python train.py --d_model=96 --norm="rmsnorm" --norm_place="pre" --norm_eps=1e-06 --init_std_down=0.0963 --final_lr_fraction=0.05
Each number is 200 + 20 x the weight over its row's rms, rounded and kept within 0 to 999. Layers, rows and columns count from 0. The size before them is the row's rms in percent of the matrix's.

# layer 7 attention value, 96x96, rms 0.0671, rows 95, columns 0-95
096,199,196,172,223,236,209,198,195,224,218,214,212,174,163,196,176,200,175,206,181,207,174,215,168,188,208,221,187,199,222,206,193,177,173,203,199,209,184,186,238,182,141,209,182,212,233,182,156,217,225,184,234,173,201,163,204,196,249,210,183,185,197,172,207,213,166,179,211,186,198,209,205,183,196,190,198,171,197,218,171,220,211,212,213,176,227,215,191,202,216,202,200,179,213,207,181
# layer 7 attention output (transposed), 96x96, rms 0.0835, rows 95, columns 0-95
096,205,188,206,146,203,198,184,194,215,231,206,183,183,177,203,217,180,204,173,166,199,183,178,183,258,184,197,211,194,206,211,179,158,151,188,172,188,213,184,165,179,189,185,216,192,162,209,180,196,205,191,193,175,201,196,212,204,202,231,195,185,207,219,200,205,219,204,183,191,204,166,213,204,189,243,200,203,158,184,213,232,184,196,164,187,203,188,201,203,227,206,216,173,196,213,232
# layer 7 MLP gate, 128x96, rms 0.0975, rows 0-23, columns 0-95
103,192,186,225,186,186,259,193,209,253,178,196,225,199,181,178,221,216,198,184,207,216,192,197,201,206,217,181,226,222,206,197,182,234,201,220,232,192,212,183,204,170,224,205,202,193,249,197,209,215,252,209,211,203,198,198,214,194,200,204,201,194,212,193,205,215,168,172,242,182,210,188,186,203,219,163,196,171,197,218,181,207,212,183,199,187,221,172,191,190,206,159,172,184,161,194,222
093,243,197,205,226,184,207,201,190,163,201,160,238,196,213,200,208,187,189,227,185,209,196,204,211,198,196,201,206,199,196,182,212,217,192,171,172,234,239,237,196,205,230,206,163,210,215,178,207,180,183,202,215,203,171,251,222,209,205,185,175,184,180,200,153,184,190,238,170,197,186,201,200,189,208,177,204,181,220,178,191,190,201,228,192,220,160,218,201,190,177,182,209,205,170,182,183
094,157,181,200,201,223,200,206,184,199,194,176,201,221,176,195,201,199,193,205,244,171,213,164,180,189,196,197,186,194,211,207,226,147,227,228,205,192,191,186,204,223,216,160,198,219,154,203,182,202,200,214,186,239,211,216,172,208,195,165,188,217,210,176,195,238,173,190,236,232,221,192,238,195,224,215,207,174,191,185,212,197,219,193,202,150,200,188,195,216,191,215,209,205,197,204,194
095,177,178,199,190,220,223,220,217,209,191,201,224,207,176,176,183,215,221,204,189,205,217,203,199,195,197,178,206,179,196,221,174,214,220,197,221,199,218,185,188,197,186,219,189,231,228,198,210,181,174,182,218,153,215,229,179,217,232,193,168,180,229,179,185,220,198,228,218,176,195,180,231,184,196,219,164,190,237,180,218,200,208,155,222,185,201,197,208,195,224,166,210,144,208,213,174
104,189,191,179,177,238,237,234,159,194,198,211,230,210,197,207,204,202,206,212,225,201,195,186,206,198,189,198,211,204,168,209,228,178,166,187,225,201,184,165,192,246,175,231,175,189,208,184,178,216,208,223,229,173,226,190,211,185,209,209,206,211,205,216,185,189,182,190,178,183,211,184,194,199,175,190,212,222,164,223,181,191,192,193,217,206,153,176,191,162,200,202,181,188,163,216,235
110,155,206,214,181,188,200,230,184,235,251,176,187,162,197,192,189,182,211,206,200,185,203,210,184,196,193,211,232,198,229,189,217,184,205,199,220,202,204,200,175,212,209,173,195,225,198,191,233,213,210,193,209,217,195,196,173,205,195,216,231,231,196,167,205,220,221,246,217,221,165,163,195,183,189,179,195,181,177,211,172,212,219,193,212,161,203,198,195,234,162,224,212,199,219,183,175
087,219,232,224,169,212,206,184,215,189,190,182,201,199,202,148,214,183,188,172,193,180,167,229,205,210,207,190,192,198,171,184,178,224,202,196,183,203,186,206,189,197,194,203,163,189,190,165,190,201,190,225,215,239,209,185,205,198,186,226,185,217,180,247,199,180,227,200,184,217,198,164,197,191,201,205,228,249,226,209,175,177,230,195,208,174,204,212,238,181,178,176,182,206,188,214,235
101,195,171,189,217,166,206,198,197,241,205,196,200,208,187,193,188,200,215,167,190,195,187,185,179,208,211,194,182,220,160,181,211,197,170,187,175,218,213,199,214,199,192,177,204,203,241,209,204,217,171,215,237,232,219,172,159,175,211,217,238,191,196,171,213,199,176,210,214,168,203,210,202,207,190,209,181,210,219,209,167,190,187,172,204,214,223,255,173,238,180,205,165,199,211,194,180
112,215,201,204,205,174,168,222,219,159,199,212,195,239,216,177,197,212,230,193,217,216,201,177,212,215,192,215,216,175,208,167,202,220,181,239,226,184,218,190,217,195,216,221,168,209,215,144,190,180,184,194,215,191,201,184,189,209,199,209,198,175,203,175,193,222,171,208,188,202,183,178,213,185,190,218,159,184,185,223,198,151,182,211,210,218,166,192,208,202,184,162,215,198,205,181,156
105,211,172,219,188,182,209,237,185,231,219,216,213,196,171,215,224,217,188,188,195,223,240,195,202,177,234,213,195,175,208,200,168,186,260,212,214,202,221,183,218,194,229,210,194,224,214,212,219,220,214,208,231,179,213,208,178,222,189,229,177,165,211,192,213,210,168,209,207,230,180,208,187,200,206,180,192,217,206,161,187,204,186,176,232,222,179,180,178,209,187,185,227,192,189,225,224
100,203,188,230,178,177,221,249,202,251,210,204,191,215,198,214,210,214,237,212,172,205,217,203,209,201,198,205,170,217,183,191,179,206,203,174,193,191,205,214,232,213,196,223,198,175,196,199,230,206,214,193,197,171,237,187,228,211,176,199,201,176,186,194,239,233,194,230,200,187,176,187,162,179,170,196,183,198,206,182,189,196,192,171,235,187,232,193,204,212,172,190,224,240,215,219,173
092,220,178,218,211,190,205,171,175,186,188,192,204,187,185,204,182,174,183,169,160,230,187,192,199,174,216,155,164,204,185,187,198,217,247,199,223,195,168,180,196,178,226,219,196,188,187,210,200,216,197,202,173,168,196,188,197,180,246,239,182,213,174,205,202,181,179,185,218,164,206,194,200,200,226,167,221,216,201,182,219,217,225,188,195,211,191,196,216,189,212,186,167,207,169,233,191
104,181,212,180,174,227,200,183,236,229,197,215,237,193,160,182,220,157,218,185,203,176,187,191,172,190,207,206,219,195,185,177,202,201,193,190,164,205,197,200,215,201,229,218,222,177,216,183,207,200,162,243,164,201,218,211,194,196,212,210,202,190,210,213,222,170,164,197,198,200,196,208,187,231,199,220,181,205,248,221,216,191,221,221,236,196,233,186,226,191,211,190,196,176,213,180,173
096,196,181,213,225,170,212,209,178,223,207,172,205,187,188,171,192,174,153,248,206,207,177,212,181,167,184,224,206,207,213,144,222,215,216,208,202,182,206,190,213,218,205,185,181,207,157,206,193,171,186,190,193,208,201,222,218,207,193,191,168,223,219,209,220,159,201,222,203,152,214,209,194,197,173,181,199,189,197,212,204,183,209,210,219,222,211,188,209,241,204,197,182,195,193,157,180
098,230,198,165,243,188,242,180,171,201,168,178,187,183,234,178,169,221,210,186,171,219,189,212,184,204,195,184,184,199,185,191,195,218,217,228,178,208,195,185,217,187,231,196,198,211,200,208,233,182,194,251,200,227,208,193,173,206,200,184,195,210,194,173,199,183,211,186,181,175,196,179,213,200,221,194,233,177,201,187,204,223,203,221,229,169,191,224,178,204,218,160,158,201,178,206,205
106,207,210,208,179,176,236,213,177,198,187,204,224,170,230,209,223,166,197,172,196,218,176,189,172,233,205,200,190,202,192,193,205,213,207,200,185,185,151,227,200,179,209,173,196,207,210,205,192,198,175,200,232,224,199,207,182,214,189,191,241,169,177,200,188,211,187,205,185,198,187,192,224,219,220,169,169,220,206,209,169,213,222,168,243,216,208,147,215,195,217,171,207,189,188,204,164
097,197,218,211,216,191,179,225,158,184,226,144,213,184,220,189,216,215,204,239,213,225,168,210,160,214,212,195,199,206,198,194,212,195,209,188,189,198,224,222,185,175,222,190,178,182,207,210,174,223,212,179,166,215,211,214,213,218,176,199,202,186,195,201,219,199,216,203,201,151,218,181,218,180,220,232,214,200,224,204,230,194,238,177,193,164,185,170,208,160,183,174,213,188,200,184,198
092,188,187,216,221,238,197,183,178,200,176,193,212,210,202,180,231,204,200,175,187,218,197,249,202,189,210,197,203,181,190,204,229,218,203,177,191,179,221,226,205,192,231,205,211,231,177,193,215,218,196,162,205,187,219,179,193,244,164,189,209,200,230,197,173,156,197,179,198,230,191,164,199,187,213,229,205,189,233,211,203,197,172,216,208,192,153,212,223,196,190,225,166,233,211,194,212
099,187,191,238,189,165,209,206,211,165,220,181,196,235,190,206,232,202,186,209,195,242,200,190,214,183,211,194,244,221,210,237,203,197,161,170,228,201,218,204,192,191,156,220,206,194,196,215,210,205,165,193,202,207,179,182,186,211,177,183,164,209,186,203,191,223,178,221,210,207,172,217,194,185,207,190,203,206,180,199,194,240,178,196,185,198,171,218,200,235,194,181,151,170,177,192,200
106,219,176,183,194,165,208,176,229,242,189,192,237,222,214,219,192,207,193,200,193,199,226,222,170,193,223,217,186,235,206,239,194,185,204,172,204,204,223,173,204,210,164,188,199,171,213,193,212,195,207,208,190,193,200,200,236,164,183,180,195,215,176,218,179,180,222,231,229,174,161,180,214,207,185,193,183,212,208,224,169,174,179,230,230,241,206,211,188,191,199,204,203,198,174,194,189
108,244,185,203,179,206,232,190,204,163,220,198,208,196,206,217,184,197,169,191,174,209,179,243,203,195,212,177,199,196,202,185,218,220,206,221,209,184,202,165,209,188,161,212,200,172,217,151,185,233,177,171,226,193,212,214,239,209,195,197,186,178,189,192,210,186,200,187,195,216,169,185,204,224,214,243,220,211,184,202,212,223,208,181,201,176,211,183,217,182,198,164,237,165,203,185,219
097,219,163,199,154,191,206,204,191,206,205,219,207,216,206,201,171,193,179,209,199,197,191,197,221,188,182,208,199,197,183,198,180,208,241,195,196,179,203,192,222,185,246,194,202,201,203,228,254,184,229,177,187,190,172,184,184,235,150,220,219,180,206,169,212,164,216,174,212,170,193,224,170,187,238,215,203,199,207,176,218,155,188,227,219,199,209,210,202,187,201,199,207,194,217,210,177
097,196,192,187,192,204,188,238,181,160,211,194,220,192,198,209,258,199,160,208,179,204,186,208,183,186,218,213,213,220,203,178,179,196,194,213,213,199,239,205,196,205,229,205,234,210,193,205,197,196,199,177,190,200,202,214,202,198,174,210,201,219,213,221,185,175,199,182,200,223,156,203,223,198,198,192,194,226,165,162,209,239,222,193,215,244,228,220,190,201,201,165,261,201,179,186,197
106,183,178,216,187,216,234,206,206,199,192,169,202,221,194,196,199,175,188,186,209,241,167,193,226,195,173,182,215,198,202,172,209,211,182,171,187,209,210,178,200,177,197,200,207,211,210,223,210,234,211,190,203,208,205,215,192,230,200,195,205,185,261,147,181,224,194,229,193,209,147,223,212,184,197,183,192,221,178,180,211,199,182,205,206,170,237,184,214,196,168,184,173,199,212,222,163
# layer 7 MLP up, 128x96, rms 0.0949, rows 0-23, columns 0-95
098,180,194,185,191,247,190,211,182,176,207,149,191,220,193,179,159,197,200,195,186,190,211,178,188,204,201,216,212,190,191,188,236,200,160,207,178,212,215,172,175,173,195,236,183,195,194,219,159,207,206,194,205,183,173,193,184,185,171,200,224,219,197,198,198,217,241,182,197,191,192,177,192,174,229,187,150,197,177,195,195,219,203,224,242,188,189,175,205,202,223,181,196,214,230,221,187
089,229,222,177,221,193,185,221,204,242,204,210,226,169,234,202,211,207,197,183,208,233,207,191,192,174,190,220,214,230,245,211,218,191,169,223,200,198,231,205,226,223,198,173,220,182,160,213,140,191,210,215,188,187,188,202,175,210,187,193,194,229,159,211,217,212,194,207,216,224,219,204,238,215,176,194,184,202,206,201,206,187,203,197,192,177,158,208,183,210,211,198,210,236,198,192,187
097,191,197,171,212,182,172,205,201,188,233,204,213,195,213,153,218,221,235,171,197,208,209,190,231,208,130,199,204,186,203,229,183,220,210,229,210,191,201,146,212,208,210,226,210,232,191,207,214,189,204,216,214,198,221,212,194,212,189,219,232,207,187,183,216,199,214,162,191,221,182,234,192,191,180,164,187,206,210,178,218,220,186,202,200,190,167,240,201,197,227,213,194,184,203,180,199
104,192,196,194,183,218,195,204,175,200,181,187,230,198,164,185,176,169,183,194,197,177,223,165,212,196,173,232,233,175,167,187,238,218,185,212,222,211,187,208,205,140,227,202,180,198,196,194,188,231,190,198,199,220,200,167,205,183,216,210,235,185,216,213,145,199,209,162,195,199,211,174,187,205,194,218,194,200,181,217,209,194,196,225,208,203,246,206,191,195,176,201,196,224,197,171,210
108,216,218,179,246,170,208,203,180,200,215,236,206,172,205,188,171,198,204,154,187,224,201,216,198,172,192,186,190,236,195,159,231,219,169,189,195,219,217,177,198,203,177,203,207,222,199,208,207,206,233,194,241,221,200,202,184,191,213,194,211,182,208,211,204,206,202,201,195,210,236,201,217,158,207,183,219,214,181,217,156,203,192,239,210,187,201,213,201,159,160,193,178,187,194,177,216
115,202,168,189,210,209,191,212,194,185,169,241,194,224,194,188,203,178,224,205,225,196,221,192,172,196,224,170,222,232,232,182,171,212,195,200,199,254,225,183,153,216,208,175,224,203,208,252,208,177,236,221,218,197,181,214,197,186,199,186,168,215,209,201,203,194,193,181,214,198,202,200,189,167,218,210,192,219,224,165,234,223,234,191,207,202,186,208,182,196,204,206,175,207,191,196,223
105,197,198,180,204,212,214,218,193,176,155,217,209,224,212,198,173,235,139,188,249,215,191,186,210,193,166,206,205,152,211,229,200,220,196,225,228,185,179,219,215,206,217,219,215,189,202,173,197,214,214,197,207,220,176,225,210,171,224,167,198,156,226,190,202,220,215,198,223,196,193,184,193,203,194,208,213,232,164,167,197,196,201,189,170,205,191,200,198,176,201,190,217,221,200,193,207
097,213,192,195,198,180,194,238,195,226,147,196,195,187,185,236,180,204,218,184,196,213,194,188,185,224,215,189,195,220,199,229,186,184,194,190,197,207,201,191,218,199,224,185,216,220,188,215,206,184,171,196,206,195,232,210,215,196,215,195,226,214,214,199,205,159,198,202,182,175,172,208,180,163,183,169,180,204,239,195,218,185,223,216,274,217,179,212,203,206,181,213,182,173,195,156,169
097,156,185,186,182,204,206,172,195,247,202,186,173,210,240,176,176,198,225,193,244,188,228,223,213,209,225,182,211,204,224,212,184,232,197,214,193,210,207,238,186,196,207,178,207,182,197,178,224,187,220,247,224,216,193,204,208,226,218,168,175,192,221,204,200,193,193,213,217,221,177,200,225,208,211,185,222,175,209,244,174,208,207,210,204,206,223,202,209,184,177,227,192,176,180,225,214
100,179,216,176,201,181,188,153,198,159,212,188,191,198,186,218,171,213,199,197,199,213,213,199,187,245,207,216,200,181,218,192,214,216,244,221,201,197,197,167,200,207,209,191,166,191,202,179,195,222,187,199,182,218,218,209,189,229,208,211,198,217,162,265,204,206,216,181,233,198,183,169,219,200,241,189,218,196,223,222,202,194,219,188,175,185,190,219,173,218,191,201,234,216,161,196,202
102,212,207,203,178,210,219,195,225,152,186,230,226,183,240,183,159,216,186,197,178,235,206,189,202,195,157,173,241,210,187,221,218,222,179,177,204,180,218,179,210,207,187,213,219,222,184,191,205,215,201,203,194,221,214,213,189,192,205,213,162,208,188,201,214,213,225,201,151,215,180,220,164,175,189,182,190,228,220,170,173,211,209,209,186,188,237,196,212,220,204,193,221,179,199,221,194
096,242,208,208,197,186,213,187,190,200,217,171,202,203,217,186,160,212,216,218,194,196,227,203,194,223,184,200,216,220,204,163,196,191,189,194,223,175,194,181,185,161,187,179,210,213,213,241,212,175,169,190,182,224,167,189,188,200,199,188,190,191,172,204,203,192,165,196,173,210,157,181,245,188,177,201,174,159,206,189,186,186,191,220,213,205,239,219,222,222,230,184,198,173,164,213,184
119,210,232,228,175,226,198,210,209,203,182,193,225,190,186,169,190,189,227,196,193,199,178,201,219,174,212,198,184,225,158,216,209,205,197,215,191,217,204,214,202,202,192,173,215,161,178,195,215,198,167,232,208,196,200,169,185,239,236,195,201,209,218,221,217,221,175,173,204,189,190,205,179,178,182,199,161,194,230,261,194,216,210,191,213,207,230,195,252,196,203,175,203,183,205,184,176
098,230,171,224,196,167,196,229,215,191,219,204,218,176,173,170,195,211,233,171,184,228,181,205,178,190,191,180,189,199,205,178,234,205,231,181,180,229,211,239,173,211,162,213,246,212,186,199,253,210,206,174,213,235,206,218,206,185,197,175,194,209,199,191,195,227,204,209,219,183,194,191,207,230,204,202,206,190,209,194,192,193,206,180,222,233,178,167,206,194,205,218,172,200,191,230,180
097,218,230,218,202,221,213,197,224,224,174,211,196,230,161,208,203,174,225,190,225,167,238,194,186,155,192,198,209,209,188,214,186,173,210,184,185,207,204,198,222,184,223,173,199,177,203,203,214,200,172,180,145,209,232,221,226,202,205,188,200,173,230,195,184,200,255,177,187,199,192,197,207,211,223,218,192,210,182,208,231,203,219,204,182,181,182,164,211,212,196,183,200,182,185,165,192
104,230,203,188,189,182,203,191,212,212,167,217,180,213,228,185,210,218,158,177,233,173,166,156,232,223,226,210,206,209,202,188,188,172,203,223,196,204,214,160,182,191,206,199,185,194,156,203,181,205,202,157,234,177,183,207,204,204,200,237,155,193,226,179,190,191,218,208,203,205,184,188,216,206,202,207,202,199,179,174,209,227,183,202,210,203,172,176,239,174,206,189,228,198,215,197,215
095,186,197,215,202,174,178,223,194,189,191,187,166,196,216,186,187,210,202,206,199,192,174,212,184,244,187,191,202,198,177,213,188,213,238,218,211,207,208,180,208,257,208,202,201,176,204,217,205,199,188,206,223,190,206,218,194,201,228,235,200,243,194,224,187,228,222,183,191,208,203,239,181,217,228,198,195,205,199,166,217,226,143,204,205,216,174,232,185,212,218,216,230,210,203,179,251
092,207,214,202,219,192,182,195,219,226,213,194,211,189,206,195,196,215,204,228,204,198,234,204,183,215,201,201,224,168,176,200,209,155,242,203,209,172,211,167,189,206,178,218,204,203,190,208,206,174,193,236,187,206,183,211,187,199,177,167,185,206,147,215,218,199,237,192,158,220,177,203,171,208,185,208,225,184,221,193,194,175,204,191,217,182,223,194,173,208,193,145,218,177,178,211,242
106,196,216,209,188,196,198,204,226,168,174,213,203,197,210,183,208,182,188,243,164,190,205,192,219,188,241,215,226,216,165,228,193,197,195,175,202,173,188,201,229,189,223,192,241,223,208,228,202,186,178,229,177,244,223,228,235,204,169,185,184,217,188,177,212,195,182,179,203,198,178,200,214,233,186,202,229,179,208,213,195,216,211,223,207,199,214,229,189,186,237,189,184,201,158,181,197
100,200,170,203,200,213,195,188,201,211,195,181,186,187,233,201,182,183,215,223,184,176,158,177,224,216,195,200,176,232,242,194,194,214,220,224,200,216,188,202,200,197,193,193,220,179,192,154,175,193,211,210,202,177,190,192,205,190,208,172,196,190,223,200,179,160,204,203,205,169,238,168,214,201,212,179,184,229,160,198,174,163,230,206,226,215,222,204,206,167,205,179,214,150,196,213,220
102,167,212,192,224,220,175,221,185,205,186,205,233,214,184,237,179,199,193,228,186,186,207,206,185,172,215,208,201,227,193,184,215,194,218,222,187,193,148,209,181,226,232,195,210,202,188,210,209,209,200,222,156,197,208,192,206,183,204,215,218,168,230,215,201,190,196,189,201,210,208,203,193,232,177,192,177,210,220,207,187,207,232,168,249,208,207,193,228,188,204,191,227,160,136,198,205
095,198,215,220,174,195,178,183,231,215,183,227,209,185,179,164,241,210,210,207,171,242,215,186,204,189,195,171,231,197,188,185,243,157,236,189,219,169,211,218,181,169,204,187,244,191,200,188,191,212,219,213,210,191,221,190,202,204,194,214,184,229,233,176,228,222,185,192,209,215,202,211,208,193,185,191,184,194,222,180,212,205,170,217,216,196,179,174,167,189,180,208,214,169,208,184,191
097,188,225,178,229,231,165,186,207,210,196,209,242,178,181,213,195,186,220,186,209,199,213,226,193,216,154,201,219,189,197,223,217,218,173,201,175,186,220,219,205,197,194,201,202,212,229,197,213,165,233,187,211,190,223,218,188,230,208,222,188,210,165,258,192,223,190,188,202,224,224,191,220,219,204,215,230,192,207,214,225,224,206,171,204,226,243,197,190,221,209,195,186,167,198,176,210
100,163,183,203,205,233,223,177,232,200,221,210,195,205,221,216,200,187,190,202,209,210,210,213,165,194,199,172,213,204,210,211,200,227,188,233,189,184,213,185,209,216,229,175,213,238,186,209,182,225,182,206,204,188,187,190,170,199,209,184,175,162,215,237,225,181,196,181,189,176,194,231,231,220,242,190,203,199,177,181,205,164,195,250,204,185,191,191,216,180,191,177,187,192,189,180,150
# layer 7 MLP down (transposed), 128x96, rms 0.0959, rows 0-22, columns 0-95
100,162,169,222,199,197,212,164,211,198,192,183,203,195,212,199,175,196,188,196,187,193,189,194,178,204,176,203,227,204,219,211,237,185,199,193,209,178,183,216,215,211,151,200,182,202,170,146,206,203,175,172,202,187,247,210,185,172,184,243,187,201,188,245,186,211,216,239,201,210,213,175,160,180,196,205,220,189,228,223,193,175,186,209,220,197,188,211,196,195,178,193,239,202,191,208,216
091,160,182,219,203,164,235,175,175,185,198,212,176,208,214,190,200,195,222,223,204,234,223,225,183,211,235,171,187,196,191,213,190,189,213,163,217,185,185,187,172,205,207,229,196,183,230,185,198,178,200,201,218,192,188,170,219,182,173,226,236,187,167,169,229,199,188,189,181,178,188,177,241,186,217,203,202,188,226,233,229,186,179,164,197,189,195,188,205,197,207,186,202,189,204,200,164
092,191,204,203,175,218,224,200,205,230,223,163,213,237,201,194,207,190,158,158,206,218,183,180,171,176,229,210,185,200,178,219,193,197,188,197,201,177,172,213,209,202,210,180,152,211,209,211,174,182,179,167,199,188,178,202,173,191,216,187,209,165,199,190,206,202,250,205,230,189,197,151,198,250,196,207,175,191,223,202,229,190,225,199,182,206,215,225,202,197,183,196,181,206,210,192,198
108,187,201,227,214,187,210,204,192,222,194,193,232,185,164,195,189,182,208,188,169,209,220,201,214,236,186,211,191,176,156,194,212,167,220,199,198,176,229,203,202,233,188,220,181,213,207,163,185,190,182,190,193,235,196,222,194,214,213,193,201,242,221,178,217,159,177,214,200,192,206,215,219,188,202,217,216,184,174,197,175,146,193,219,193,199,216,209,202,168,187,180,231,179,180,181,158
101,203,198,210,155,211,175,173,156,217,160,199,203,169,185,211,238,179,166,223,190,176,176,207,204,206,204,176,203,198,199,187,188,185,192,191,219,171,167,214,197,209,224,138,149,203,200,207,208,210,192,185,200,181,173,184,184,207,175,181,191,216,199,197,193,175,199,172,188,189,233,198,207,219,218,218,227,216,210,202,236,187,197,215,212,198,204,212,218,188,168,180,211,215,208,205,233
108,213,219,213,185,229,204,199,209,200,211,216,205,208,202,215,205,185,176,202,208,170,194,176,156,213,225,191,185,203,184,189,226,193,196,206,195,223,205,153,210,250,206,178,191,190,205,208,188,209,143,197,184,213,220,213,207,200,234,143,192,183,208,200,190,172,190,192,184,184,200,185,159,212,216,233,153,229,196,169,230,178,199,183,198,182,212,194,215,177,217,220,217,224,195,186,196
097,188,174,214,201,217,237,189,168,197,221,189,171,203,171,239,196,203,182,214,191,190,216,194,202,199,202,201,181,215,191,203,227,187,202,181,210,248,174,185,221,195,157,200,213,193,189,226,214,184,176,208,198,182,200,215,209,217,220,185,233,195,238,182,183,218,178,181,184,204,195,217,243,158,158,213,202,157,159,198,211,214,194,218,211,189,189,215,179,183,185,174,195,200,187,239,199
103,203,195,191,203,177,210,183,196,178,237,181,191,189,172,193,191,212,197,182,194,208,203,210,191,201,203,178,236,201,177,162,182,185,221,196,178,178,189,219,174,200,190,163,197,214,166,197,227,216,205,231,203,175,235,207,192,209,189,235,231,189,223,205,209,193,191,164,228,184,200,190,190,220,229,200,222,232,209,207,178,178,220,172,199,146,222,191,162,185,162,173,213,220,196,194,170
104,184,204,176,206,170,186,199,176,200,194,170,189,194,204,159,192,220,187,196,209,198,198,221,207,200,237,194,223,174,225,212,209,178,221,215,173,214,147,198,175,201,185,196,223,190,203,162,195,203,194,214,218,188,222,200,225,217,189,211,190,195,209,219,190,173,177,193,183,167,220,240,215,193,232,171,203,184,225,232,248,211,192,177,229,214,213,222,220,166,203,181,222,225,230,202,189
106,210,198,219,234,180,228,208,181,214,173,241,207,207,186,207,216,227,194,174,201,184,173,185,156,205,203,183,186,202,210,206,199,206,231,195,220,188,209,212,208,190,190,238,187,231,209,198,215,206,178,183,195,196,200,226,207,196,179,239,188,156,208,174,208,221,220,216,197,222,182,199,196,221,188,257,240,191,189,174,214,216,194,212,213,192,188,171,210,205,210,176,170,224,220,239,169
106,191,210,183,268,205,198,218,207,176,201,221,209,251,189,214,189,237,211,197,199,219,165,173,199,196,209,193,164,228,201,204,223,228,193,233,231,190,174,226,193,225,174,182,186,182,205,211,191,201,208,190,249,231,203,205,173,201,203,204,189,221,175,205,218,169,201,237,170,185,216,204,193,179,206,203,234,182,205,195,227,194,186,207,206,216,183,187,195,191,200,204,187,172,174,214,206
099,211,209,219,227,190,227,196,205,242,239,174,195,226,181,191,200,179,207,171,169,204,187,217,200,216,212,190,218,189,219,185,208,223,191,192,223,161,173,208,197,223,202,222,196,210,205,197,221,191,179,182,167,189,189,192,196,190,175,179,198,182,197,198,180,194,187,188,216,164,176,216,237,173,188,246,214,186,175,226,246,185,234,214,210,194,215,220,179,192,230,151,202,214,206,207,202
102,170,215,218,184,216,176,200,232,164,189,190,195,150,182,184,228,192,207,200,249,196,181,210,188,202,227,199,186,181,187,162,209,200,188,213,176,221,191,226,237,189,215,197,200,193,203,209,192,220,201,211,166,206,205,214,183,232,181,232,171,165,194,228,207,201,229,201,206,207,202,228,172,231,192,211,199,193,185,245,210,157,233,212,208,197,204,188,219,237,209,196,199,206,218,201,183
096,179,222,180,170,255,190,211,210,190,173,186,239,199,238,189,225,183,207,204,203,191,234,196,227,191,169,245,222,231,177,219,214,203,177,214,197,225,211,211,208,230,203,206,193,160,211,190,145,195,207,203,193,201,184,216,199,210,211,209,202,196,199,171,203,187,213,173,227,198,169,197,207,220,170,182,192,193,195,184,170,219,171,220,204,203,205,210,202,182,192,176,232,207,179,184,222
100,238,196,177,199,204,204,183,203,201,186,212,214,212,203,205,208,196,192,212,202,193,204,204,188,170,194,194,210,186,182,204,220,211,176,181,191,198,206,252,204,253,172,194,234,184,183,215,194,190,190,220,200,231,188,177,216,192,252,193,209,219,170,272,204,191,183,178,193,205,194,226,193,217,193,210,201,215,213,162,172,224,183,213,210,236,202,205,242,175,210,222,218,191,228,199,187
105,241,195,221,219,222,215,209,203,217,218,223,191,174,162,229,194,196,179,212,202,152,194,243,216,192,193,214,212,207,212,188,184,223,200,175,193,191,180,204,195,242,212,211,202,206,197,200,207,186,186,147,219,207,214,168,205,179,205,239,203,221,200,202,210,220,183,207,203,196,213,171,171,191,185,190,156,164,190,179,182,173,185,192,165,201,227,195,186,174,198,157,212,205,223,205,193
096,208,191,199,173,221,212,168,230,168,213,215,191,180,219,181,212,204,172,203,202,203,216,200,213,165,186,207,207,203,165,187,202,194,187,195,207,166,215,187,201,180,212,198,209,218,153,231,232,192,186,211,212,206,207,189,161,229,200,173,220,195,176,170,198,188,215,190,186,232,206,207,236,188,162,190,203,209,235,175,193,200,171,209,162,242,189,215,238,205,217,196,207,169,163,195,194
097,171,203,180,187,220,215,210,200,197,197,185,228,234,178,163,193,200,194,193,219,240,176,214,204,237,206,195,180,234,220,186,196,262,202,156,200,194,164,218,194,176,198,182,176,207,206,209,212,203,229,236,175,156,180,204,192,212,204,196,217,156,208,212,176,209,157,202,204,207,212,200,178,197,199,203,194,191,216,237,206,172,193,208,189,219,204,196,186,192,194,188,191,192,165,217,189
102,174,201,178,201,160,205,208,205,236,174,199,191,226,214,173,177,220,202,238,241,193,203,209,216,200,198,210,192,182,214,185,174,205,196,212,173,203,234,195,184,213,213,175,221,178,175,187,212,192,165,196,193,221,227,167,194,179,209,168,180,216,214,182,236,203,169,209,218,226,210,178,201,169,219,219,205,207,223,181,195,193,209,191,183,247,217,219,207,204,175,165,205,216,199,229,166
104,194,197,195,206,206,183,250,209,203,199,168,206,199,217,203,227,182,173,207,194,231,217,174,214,202,196,194,214,199,221,191,235,209,210,230,195,202,198,171,226,195,177,203,164,203,136,189,234,165,191,193,207,215,158,200,163,207,207,203,223,206,199,194,205,186,196,189,166,204,207,192,223,197,207,215,217,223,233,254,205,200,207,181,190,179,231,210,175,186,247,215,195,188,207,200,202
096,191,182,212,205,199,186,159,205,182,210,168,206,195,184,199,161,210,168,174,173,219,187,177,227,210,195,208,173,219,215,206,176,183,148,224,202,167,194,182,205,178,215,200,219,206,171,180,191,186,183,186,244,206,208,163,200,214,196,221,181,181,194,209,194,197,228,167,173,183,201,200,191,195,183,207,204,185,196,196,197,242,219,157,231,193,218,180,206,163,210,175,234,212,212,187,208
101,188,204,175,194,215,201,147,215,211,244,202,218,213,207,175,218,210,162,234,222,211,186,225,221,219,221,227,193,169,252,216,188,184,205,227,199,182,193,211,189,180,206,234,233,200,197,173,159,180,210,206,176,178,206,203,149,199,177,197,190,221,196,185,183,225,191,192,216,204,237,165,207,168,196,207,209,203,185,206,208,213,211,210,188,193,198,195,204,190,210,180,202,227,177,222,193
103,173,200,200,230,203,175,207,207,232,189,208,215,207,164,225,211,201,215,205,166,200,205,186,170,201,207,163,230,201,176,182,208,209,159,186,191,211,167,194,203,202,231,161,220,237,178,165,173,179,194,241,227,243,234,213,223,209,219,182,174,215,180,179,194,184,193,212,195,189,203,200,171,195,186,192,220,213,183,200,209,198,181,204,230,194,192,233,187,176,229,218,217,205,206,204,203